config = dict(
    n_layer=9,
    d_model=768,
    n_head=12,
    n_kv_head=12,
    head_dim=64,
    d_mlp=3072,
    vocab_size=32000,
    activation='tanh_gelu',
    norm='layernorm',
    norm_place='pre',
    norm_eps=1e-05,
    positions='learned',
    qk_norm=False,
    attn_scale=0.125,
    bias='all',
    tie_embeddings=True,
    parallel_block=False,
    init='orth',
    init_std_qkv=0.0206,
    init_std_o=0.0256,
    init_std_up=0.0295,
    init_std_down=0.0295,
    optimizer='soap_variant',
    lr=0.00911,
    weight_decay=0.0,
    lr_head=0.00918,
    warmup_steps=200,
    schedule='wsd',
    decay_fraction=1.0,
    decay_shape='sqrt',
    final_lr_fraction=0.0,
    batch_tokens=131072,
    seq_len=1024,
    doc_mask=True,
    train_tokens=706200000,
    steps=5388,
    dataset='wikipedia_en',
)
Each number is 200 + 30 x the weight over the matrix's rms, rounded and kept within 0 to 999. Layers, rows and columns count from 0.

# layer 2 MLP up, 3072x768, rms 0.0295, rows 1343-1357, columns 672-719
217,254,128,229,197,205,214,132,190,233,225,206,203,194,199,191,217,250,145,190,224,167,186,157,177,203,188,212,159,233,126,229,199,230,180,276,210,208,147,194,240,202,186,151,172,192,149,203
177,147,222,197,116,167,192,170,152,175,208,219,229,223,250,168,244,235,195,217,183,218,177,229,215,180,222,213,236,263,230,188,186,200,213,167,179,156,176,234,208,159,177,223,186,191,211,238
195,203,161,221,198,226,210,238,169,176,194,200,206,271,234,208,244,198,227,235,185,202,196,178,197,137,184,238,165,169,193,166,233,195,154,245,178,183,179,177,210,208,200,244,170,173,276,243
184,246,149,236,177,218,186,153,228,211,222,181,251,158,199,223,200,244,189,147,159,192,228,172,193,248,244,186,202,187,182,222,214,196,171,201,252,198,200,236,214,190,200,196,217,179,207,206
214,196,174,226,186,199,155,168,188,173,202,203,173,119,146,189,209,226,184,162,189,195,181,208,193,186,149,191,197,187,220,223,199,219,153,208,160,203,195,195,201,184,216,158,209,200,170,192
212,197,192,191,189,173,213,158,163,216,210,183,115,212,189,193,222,204,224,217,187,171,192,245,125,182,131,222,204,184,210,181,173,182,252,223,204,241,138,203,172,177,219,167,179,149,222,160
202,262,192,222,196,205,183,180,175,216,187,237,182,178,144,185,160,181,171,197,248,227,206,184,173,180,169,195,224,147,198,210,222,204,205,198,171,182,162,243,253,225,167,194,215,172,207,154
193,198,195,234,200,229,198,233,198,187,155,195,190,189,197,134,144,215,213,232,206,178,171,169,195,240,218,228,177,178,245,162,192,160,190,175,168,182,152,233,145,201,169,247,165,277,260,227
219,152,198,227,199,219,173,211,222,232,258,192,231,166,231,218,231,241,224,202,203,194,207,185,105,178,169,236,226,213,195,171,225,183,254,188,235,158,178,202,233,195,185,214,178,196,242,174
226,202,215,204,191,200,185,238,220,216,155,241,192,215,211,228,222,246,196,232,204,237,135,178,226,139,207,240,242,225,163,198,239,211,170,189,190,224,210,180,226,215,186,152,188,153,244,193
210,220,176,199,262,251,219,195,223,171,216,213,223,147,170,194,201,190,189,193,205,193,194,225,215,227,242,216,203,210,194,248,194,212,204,179,178,257,194,186,260,142,225,206,183,185,257,188
136,195,198,171,136,180,214,232,211,207,184,261,154,152,159,191,184,215,188,181,211,150,169,175,248,235,189,168,184,204,200,181,193,202,220,214,212,201,243,231,185,233,212,208,205,249,210,170
169,174,217,176,161,209,190,183,225,193,185,207,189,186,160,258,195,247,193,198,189,202,224,234,177,231,187,196,202,181,212,224,237,244,220,199,197,216,164,137,232,250,192,155,182,238,212,255
182,197,181,109,194,173,220,237,186,197,222,190,224,193,208,196,136,169,210,244,189,223,144,153,180,224,220,155,184,223,230,169,222,137,156,195,170,169,179,229,198,194,187,198,283,157,222,191
250,215,251,218,188,223,152,236,196,261,153,206,223,198,193,144,234,178,219,215,240,226,180,192,204,188,150,172,212,188,223,194,170,212,210,126,214,216,150,215,162,224,197,233,197,217,190,223
# layer 2 MLP down (transposed), 3072x768, rms 0.0295, rows 1343-1356, columns 672-719
220,231,204,121,185,157,290,180,182,165,216,251,131,141,196,143,165,268,228,147,184,212,160,208,216,214,224,221,193,204,245,197,177,239,259,209,188,195,125,176,207,260,152,241,181,156,163,181
211,231,196,234,212,261,161,194,187,221,146,204,174,196,211,216,178,207,226,158,244,205,209,176,214,171,217,173,210,135,176,201,234,208,250,262,180,219,187,237,185,196,194,233,159,233,225,170
198,220,208,206,167,172,220,228,184,179,227,185,206,168,167,150,198,204,196,145,188,185,218,222,143,189,235,245,217,174,248,216,187,245,230,225,209,204,198,170,181,186,177,179,243,227,174,210
178,218,245,252,220,209,141,244,229,226,104,204,150,234,210,209,212,182,177,241,190,131,181,203,161,192,161,217,216,298,167,186,214,235,193,146,235,216,158,232,262,196,190,182,137,210,201,189
172,195,177,218,226,144,128,157,212,254,251,207,185,209,220,199,189,172,205,201,245,208,237,229,222,177,209,243,186,220,197,215,161,230,165,229,173,250,178,194,246,209,202,197,220,182,182,255
206,215,196,215,135,227,174,196,196,159,238,221,204,124,200,200,177,157,219,211,206,220,202,160,218,233,161,199,193,251,195,205,188,218,210,158,187,212,190,192,222,205,167,232,206,165,209,145
214,216,210,200,132,145,199,221,208,300,253,159,195,165,209,140,222,156,217,223,211,228,207,235,226,273,270,164,220,203,149,217,149,228,245,172,215,219,156,223,194,216,179,202,158,251,209,229
207,237,236,182,179,196,171,155,243,161,235,241,188,209,161,170,243,212,185,181,184,197,209,180,203,202,242,228,248,181,172,222,196,226,241,210,227,219,170,189,255,167,204,177,241,133,239,187
192,184,241,198,260,241,198,208,185,218,242,214,138,182,233,254,189,224,146,151,148,239,249,250,222,228,206,236,187,229,186,244,196,196,187,212,222,184,221,185,181,275,251,233,159,185,204,211
199,112,204,220,233,169,163,199,203,233,197,170,202,156,180,186,162,191,195,192,190,152,195,227,209,201,216,189,198,188,239,227,226,203,215,214,202,192,185,170,237,216,171,181,213,256,186,211
165,208,208,192,261,227,235,190,231,226,233,188,264,239,237,176,151,192,264,196,232,220,231,189,184,193,212,197,237,233,228,234,205,132,202,193,180,196,203,251,246,187,225,213,192,150,166,200
212,235,239,248,198,191,198,220,188,204,229,191,184,193,201,232,241,180,200,210,190,183,213,181,182,167,225,221,240,218,221,168,233,147,254,163,185,233,228,226,210,228,169,228,218,226,236,221
218,194,171,150,167,220,171,212,174,212,184,165,185,217,234,216,200,255,194,214,248,198,164,236,203,191,191,177,172,221,182,169,143,230,165,215,231,215,167,217,159,207,196,211,139,192,260,230
193,216,182,224,185,224,235,226,225,161,205,185,177,227,198,143,203,211,208,267,202,178,211,177,147,182,184,171,178,212,206,207,169,212,227,237,235,218,194,185,172,217,169,191,162,185,230,194